From a checkpoint of a small transformer trained on Wikipedia.
Architecture: RMSNorm before each block, rotary positions, no biases in attention or MLP.
Training: 120M tokens, 3647 steps.
Each number is 500 + 50 x the weight over its row's rms, rounded and kept within 0 to 999. Layers, rows and columns count from 0. Numbers have three digits each. The size before them is the row's rms in percent of the matrix's.

# layer 3 attention key, 128x128, rms 0.12, rows 52-63, columns 0-127
118:489484445551495516516560461448429483435493457396460526526420540485555472485504391510501498428463568506574507421562617525437456482529554486481399514571512548455572433573440494501499530537538472549441492515411473541529518467492463418492546501514532523521465527522488467596579484450482546584483414591482466541438532554479476479487616568596444411475524482447500466389517451582527530491553
107:459468501476499464593507457496521572480502462454494491576493574496417439401525557504448514582556476578500515545573567467487521505557536463496461633479530580571454502580524459543523425441442406374505468550462507481529513485574473467426485481577546435506497505543507501497506577513478580595507498540481449434490447511553596570498580556548470422453554540459512524354467516481496481457499
112:533432543453427488407561517484608523502501501510515469449470493594549533428490537412497445564522495608544452414518506537540543436501532528488573545520476542522471426349484440521536521443458409485551516573463570517546423519538490477490521476496461505427493498481497514483474472419511480496438560585375479446468519465536514539422534587461455468524501631451501542496395535562466470425508
103:522511495489517457579475526524496478574535496442438468491535645554511507567511467525524591494398498493579508513457533439477539447450538422537537518600482588431510525502514531480543535488506488482501593325516471539457616510449450447566466401511489471504498517491546543476520435429440413490562514450576422477501438500474504480425610539522503483409538466501440495459455468533536492485597
121:503535535573507544524527557442553525463432437506541420461456472584508595580592529449550454398531492467525511482502426544463539542430443520465464403485577475518523560495506511503583534423410583614520494537472492519455478440567539479533488520514508489498555519530389468418496447490458553437517432523587454519492453463459473480408440564478579567419480479500565524510463452547504553583586
117:487605520531495462444462462519445438531497581459454603474513460498452431560508504532486503560443507527443533500576598453500393533585577434421468545438554523532498572594546532518535454493445497484453440440458551508492421516442566562471518546498537507552485370603446384572516473444585496571481482505421545474541555476527560506494461505409428528547500462489515482543494502475445496430492
110:500532486512516574470559594485490497464481469512476456422420485449561531516484586484454453453475453450552522579521515473467456454509512538476475436513549549485564564445483507518385609507490509459497597540599439590472499469461472493477557520569525522530467523458482642429544412482566427429547494473465363520477484503486530402455542548462468570499469556544514528489401474429400493509428
103:479524454483578495534513500505558520490556476533514523541468494410554468471471371632439529533520494471581485566416527463470428524516509521557518591493473549583430397527536440381534506631532552497464485490528470521518456535477506459508591435497549469530515489445640510551535502498374582500567517476467520588477519527503536568536483426565535483470518548473458486458543578459443508463452
105:472463521411524423510487472480551526586462583435420499587556567461497528482524504458458601549545511540527489558447558486527532446491517477500535536544456575490473551585480492531607508524546400549524463464451566452491530507514437491524471375405434470470535478472567518518512512504495504610566470580491538496411502514458492473448631546619538462492442454458522435411449468533539442453548
110:576438581458478472518425507506430514533551562488498501470556604512477437411461560458524506531587464537510471583504415487464529443519416529528534482548498466544443601585518504607535463487514478472544555516553513442433557417473422537481530480474529519420585483475503516492503548637523429488497556351515554439513430575515511455552502485456461468453545501534561436443518445444474470472427
103:430512524556566604399448539431493546444380568409501482517470455583491442487465516437495490506581514443482491514455523523635497487435582552473428511517442455558461506588562478478450574542537555478453505510472513489446482509563498497466566407577590482529478561541517491470501522420490445408466498539514562514466547490439409422458472407480488555544460493432516455527542520506436568562486
107:510489555458459466489515456540453491501570440472508460517507636488572488507452522598556513474404547464515489551480444547495609506497394577517462555513425410514489474438576538589515500480479405526610624499558450461625596497471521502482475522488452520512544488547477499446526508506454498534454520411471535514498457516629553460456575542519480552483513474545456410485412466528437470519479
# layer 3 attention query, 128x128, rms 0.119, rows 53-63, columns 0-127
114:532474463482489483612426535483610483431522447483543556508577493528494451516480416433463440453578453570546443421516577545608572450520464477570429534486460519501534566441524530501552532488497520436528504513521443528510424515552540415505540541567564597548472531515522526620475500460467516439552449511497451541497425489439477586442505504520560457443424598453521556608482550430521480468548
109:549594498474544475571453549490484476564526486456553532495558488475497579500508415472495474453532468526485435510524452492441472484520493415512464482553602512517508509437449481481492572480596464524576473473479403545511504488506552534530611568555559585483562508442437583540421452430391509500536427465485403494417504509447513586477544508513586403479412564580485550512483420569499572430443
090:511470471556462514450487525596500482447455459472522513458607502523466501487502504484495414498476483545497446508517522506407520497476601494552403407462493426477482460410556540544457512490530434506564593398465537483511491503469561514433465506492521400536522486550468512380491541505522470462592583494566542404577533605377496397498521442443468481449507613391493455536501484496448506518457
117:466680536530584553467481427466392528522466465564415503438445453508422493530488589522458530487478522436463481542552410548439468571574365522429517428487622506496512472531448480493426546602476505547486533522478528494615534480435485511426437530483457505438500470516510482509538468490399461478470477480540488445522542457470441466497552558521509514454480489544514501522502574386475548505488
124:528442492451442487425541575485593533461594514427509471539480480479553496511443416506509501565541552519489554466375572440528520515550447506597501496588527549467572560507528481515516512494492578529393505520558565426534506531556507370522499490523440516561463518405473454605528540516526464501471585490483426588498561538564454484427408500477579530599521526448567505481593498549504487488475
119:509519553491571536506401520515371544571545541408532490556440424518489492452562599533530586439487570469438528579528509502436542551558518503497510375487617556529528551481520510576593545557469502525545519526546409444572532454449591506488444511519423486490537504539612510492548428477519532471503516518509514521493520436485454541543499485510437394533419565561457478467447466540493500554426
104:498442514488475529481488475536602413480451448500477462459454542480506472520494575490487515502542505532443412537512511462548541430477546521524450550470440444540490417525519542422533494435515553544571490496503529529445475543470447587613401445459628540551485481544457568433458578560647480532536543553577465616484492511502554567572467436482490529538558533356464473457541477540518540544504
100:455444552527492529609568490518577442451529420529526541548614536526532466508487441467434472522558486523490429426489578506462434422508538496581430507512405504463445550465439533420414542502594400481479513371478514504424442523447449465422463436495513446497488434536487561455417472459518534546546426508514509474496504608427457481511447494537552532527416501413481503570486475421535498517506
110:568446551488440467636521518466491553496543547519572564515523483507569438523422459536478490461499439558655540481548509572592470492497539447525531416407435516511425546470530458567519450506488499450494539526510448448511410476567488409448554582532486496499550435463562532527526478482500547461524482511421470465574418498441535516597522494537486449464444493546501487563509422414597436553424
103:511569528523507392539496534532543575569524518448479412517452503480430549450521606564495531527478512461472514590448494575586440499476461533456541559510524404550626413444527480449481482598541468475465490598505438581411512475493485542537506497567399420483476403448491564398555473547497530452420565503492585494498552486563487485506514513516437520536485514595446535452497513549501456553462
104:576485418550457533507448504538549476490406506417456550513530493474511541478448453554500442447514455499540541447518512523429445498541453416532451447431390599473452526468564523461437564456488499465511545507601477499501432490544484481438514450513499508491482505618482616504431528529507474477457433483477493586516380423384512506494513498507523426394436618523469504540556474495436430453587
# layer 3 attention value, 128x128, rms 0.116, rows 0-13, columns 0-127
110:502459469625502490504538554468492574438466495510446573414509406430514443542560421504416440410450448499487563491550603450518495469515539500524396540481542417434532564415455563513543412469566415462539436487553476561542539447510526510541447512565395559522492526503492459487543424545510504497524510468565535561510490461432445417620512515506498520481450559560470493456497583436504494519444
086:473402502545508484541560447532565554385440497482556510523559439589495443490487437507534466518520536481426465446390456411597411503518477553444460465528501518425394505486503463508520459519540538570515530513484503462448464576549531502496403554534469543574447497364483455410550460505515461516493573498516534437566560476524482441498487457520376529609520505483543442458529480511603451450503
091:573493464503415503507466455530539500478467498456354449474483497492500450510507502462489549434473561489471487492504517605420493474465534495535453646563494480517512465529503540404521513523476487344576511528494531508573465531485543527528406481573518494482459559470504397545423494585518560439358448585468494559489487525565498481472548538546564562460426465442447539476514609469529510577467
095:465493531485526518621491485542541499483526534589482554478450582556504437501464498536527474449429583485534481461482570534541554458581466527478487549421402583442479529523395478419489417495586544514454482490457509458528496411568477622539502535403499442474511601485410597551489476437472516506555503507555527519480499459464474511452561514456362476583434579429566505491476455521522483530466
098:475417523516538562507498485425475557459542468456485442440599491504530457526591532512477483503502622464501503470464514508575431486426580567464511535548507407500588557586503483493522438510551543572612508537563478409526491460554542508535482595534551466513441516483456439564469436464455526499549445590531560561510538514515549622529444445470509442441540442480559478628541508580466550532523
094:483489461493514521453521541426467503488494512432613466528538476391491366563454451502458567519502538434471543449560497521522534456525512500539454412529399463597505433525439454394429501517520491446538462493597527446470493534520446475512492509460470493480438500473545575556545562502512502380462466590504471632440459482541460471680471524500465532393461469496478457478452506524490506506481
098:450548497517585555551439480487425439533576554467420601476529491502538543484453508503492591498556538399507585434407564430515532438516528477446435480444528516528490480459451519517471513530523440482536603455539542455548547488511532454591498436527430570449514534407475609502525585464540548537509518564583511518551483465593553532539474549541454427483433534521413460482473600508546539590510
103:514495513510457495616515453493565487471528588425468547536512521532444458496507486511597420436418589511514443493485529548524574526500469576532511548500500494518478575508401530474510456483493632651467449472526509486508500419476403578503508488577408460539560447444515494529427548529489549524525509543623475489469446481449526517494644484458527557571543443555581494527500409484533493526497
100:538474507475481534545468397389514532492510493493565512494472487530523608489549536483533521475591579525455404440555557440548574486437458518479451396485467496545526491624516566479557506555480554520505472543427508482511454520528534387540557455506567543500514505602394533454388440514499562503496514558468583443426512518485391416510613464518522506515518520568462483492403524461500445493523
121:505472464446412523462459580449561488475471428501456415423484485501517463527467501497491520532446515389536488536474455466492564404473613504633520567579457318524526487538444496478510551416528479500566510460551529472503495491476501556513562428451563480498438455456461424462500497594520540489535428515473619569497485491551495469507496502610571546421501578466470522493430545477495452527538
104:502535522489566486445514458516437532451562540469554438565554393544527576526510549521501597523535513472493445507417467390458521404553507529460428536435476643424509516495494465466556490484444436537515581533551449548411505643574523453498429510463548632589515512497533529486458446502544501456571520518520417464511473520496544519470412525534553427545495481482516493479414567531505538530486
091:487461562532587435514471468526382462468516413503538521498477479422520476566455500531497523449454461533462500525473455473460525449463581481495451496455571631425471456487521535484462519536511575523574395522497503482421517446373564570550493553483519542444517512525561450514484613508494494493557582464506492623513364478542498520539395541451559532552536527620525458541479474505432532524458
100:483492409518449367472489502457440537419434516543591481433573554551602497593412428485437545533582501434443542546467471517498519506548439571508442539497447499437527488514510477479556487443559498559556477457541516531501457454490588421517528528481457597459531568554398473383522453522497488566529566508447503522427523561486469513508432561496452450523407493512548394536474515515464469434502
095:489446452480453437526562510470515468518598480439582478520451526487530508472593506520472501469493368572635556474493573533412618490496488562500466488490446469512442492464487457474624526470540473473471437476573472425498390488452498568492495530436523480416472500491497483456512496467392401462591508454475503537549429546515504514507443400511624452515572470502416506584499491459486479513474
# layer 3 attention output (transposed), 128x128, rms 0.184, rows 0-13, columns 0-127
110:541501523523510423632355565505531450543483524541549482510543537423570566548488497506501528589555434456409476471501401466547505515516536422405512428498514558494608540537519541455513566548409447438489558520521438552548408518564505462494480569447517391518485475462482487509481476435390484527587420543503539480499474557429558518415530514437527445485512485495447494564561490529535519524505
080:490478478494497457547528511427536488554519434546459479494504524469565495484544522569462542503538477519528419461540476584424546474561497367553455439471518472446543511513548537477400559443470418409518500535553558572458474427453568478500434549484524478474509518491402618557534452458490440483539563491423448492500453398562435502401552470511610401413495544568429532501545506525594505500474
093:470475469579503587485477504523475518439589497520532511539492512533472594499474441423494448640481490537551492562462448351546522487472521517502571421440483488433510596449456548564572454571432438567462543543483494460455489405525501474520618490524490498592557463502528462564493586505551426540544484600508560414521489565463579511489485498528527548510457503512537491479524534477490634501562
101:426511494557406480434557573504455525552515440516489510543473375459528547460563553539516517583454490475500436530589561623489491611547439529492541424553562480497471476506458602473509531460544447487464502583634480534520569533469433440543438464535508492510452430457594526481518444536548561558510423514451516476533532529498480386546448477525507572453556417479464447469530543539471448512462
093:504517505433517529530571570496572515476553498578514476478493494484444445541416471591461486493438402592478451402515424506452503518471391429555485407456524455554474492402462509513503583478467546449473581364477521520454488483488462509483464432456541449510486494463482451467527544468599558532545455441529520441578481530375512459451543454464472477499519537543452579496567441395587549463507
084:489519544432490532542475509575580474476451443561531545403568479559510524428555462490508428487611360623529497484511545500456445456509519549503575527600479473434511461518539568565554494461513491518442531391428439459477612533485479529480500478419552518442511498548554464474388460485503547571585518443491543415483489532517535459388580487456518508525427497490495526493449548497538566511457
096:536457480475513486570534499441475509479402528429492534558477528458533513544465464412554547571500495518498405511465569455368463445364395572433505514542447535535568459592430465588449594594424519494516537459526423507414522446609497482474583544402548438570503568477564454480488461508532511470510519470490523479496475465427499521507481468485527462543527489521507530441501607495530446467526
099:446512453575509476505593502472420450519505453435541468528536466510549519449491475540459501588541421443445521466524557561503469542518545484430589410526461585465386459492478520496500531468557441431528540541472549430402514462548509441544406411500434506482461443476465541460528539474503460434530465474459477552532368557505501461472390469538484604497449402415468479592471504521456588486456
098:474503492577525497481468547514521504486512509498469548451567518542488386616503510401558533527461449465486564581490500514481548498543564577573431575523467516488502529442552538454476460442459508516399452344577546561507562569481495465463474442489485483561510514379410493504629554483530429539465512358497517566547491512577481485563511451527504551529540481513608519513534504555528509445508
121:458557495483449513514481505496526493489585518500536508481531539485474525515440456468509497512464480491514521411492498513535553528499468518466464412502503585560441570469657497518499475521434451548492456494391453472587443498380517473475620459520449459485585559507601418588486502450518551536544537602455483451474541471491514510436491490474424495624429484523634588506520450549576553461425
097:496457467590423543451534509495582513601467414452447550534434595471445479541524477502501492559475518542410448503491438472478389392482540527459511443521509504555536387547512459516448403468450534503438586529553581477498522432509483572463546544521571504458551558484429433527539625500509483524506546489537525469461518500544576514561518487463503436411533586511487508518447524451529388406485
080:444447590424431488524443616551491497438531458458431366516551458422460495509462413508545470449612482488439445485519529539507386426451418531421514433528543544478505492448535427537501511414455460466521510505457575547502499494479468507447447507522523390587467554496416541493503548503443435468440470484473507447505536490479570524485537543524492523425503503463518437583403528494480378469500
096:456606478452492499485452552501580492543496493516465484516535513508486439491541559457479473432451476451532507502476480498473467591460547475438478488512519523524559555432494545542472434456384460487416468543495508488520540532536509625386436519503426500471417583476516527576523447502544527593489389419596560411581447409400426455466522485598483474502536587576481460499509454542521450465556
097:514609438447497469561533516596593520514478492579424532462508525506456492517478420451545500541464517488464428445543485546556476479483498513501504505528547634562544487542493510509563497544472515424532462533483573445539572428498512489436558512556413489425572476470595529392547503411548568463482566442472506506442580520537459482538560565495365553376441469559530431496465558519488537467517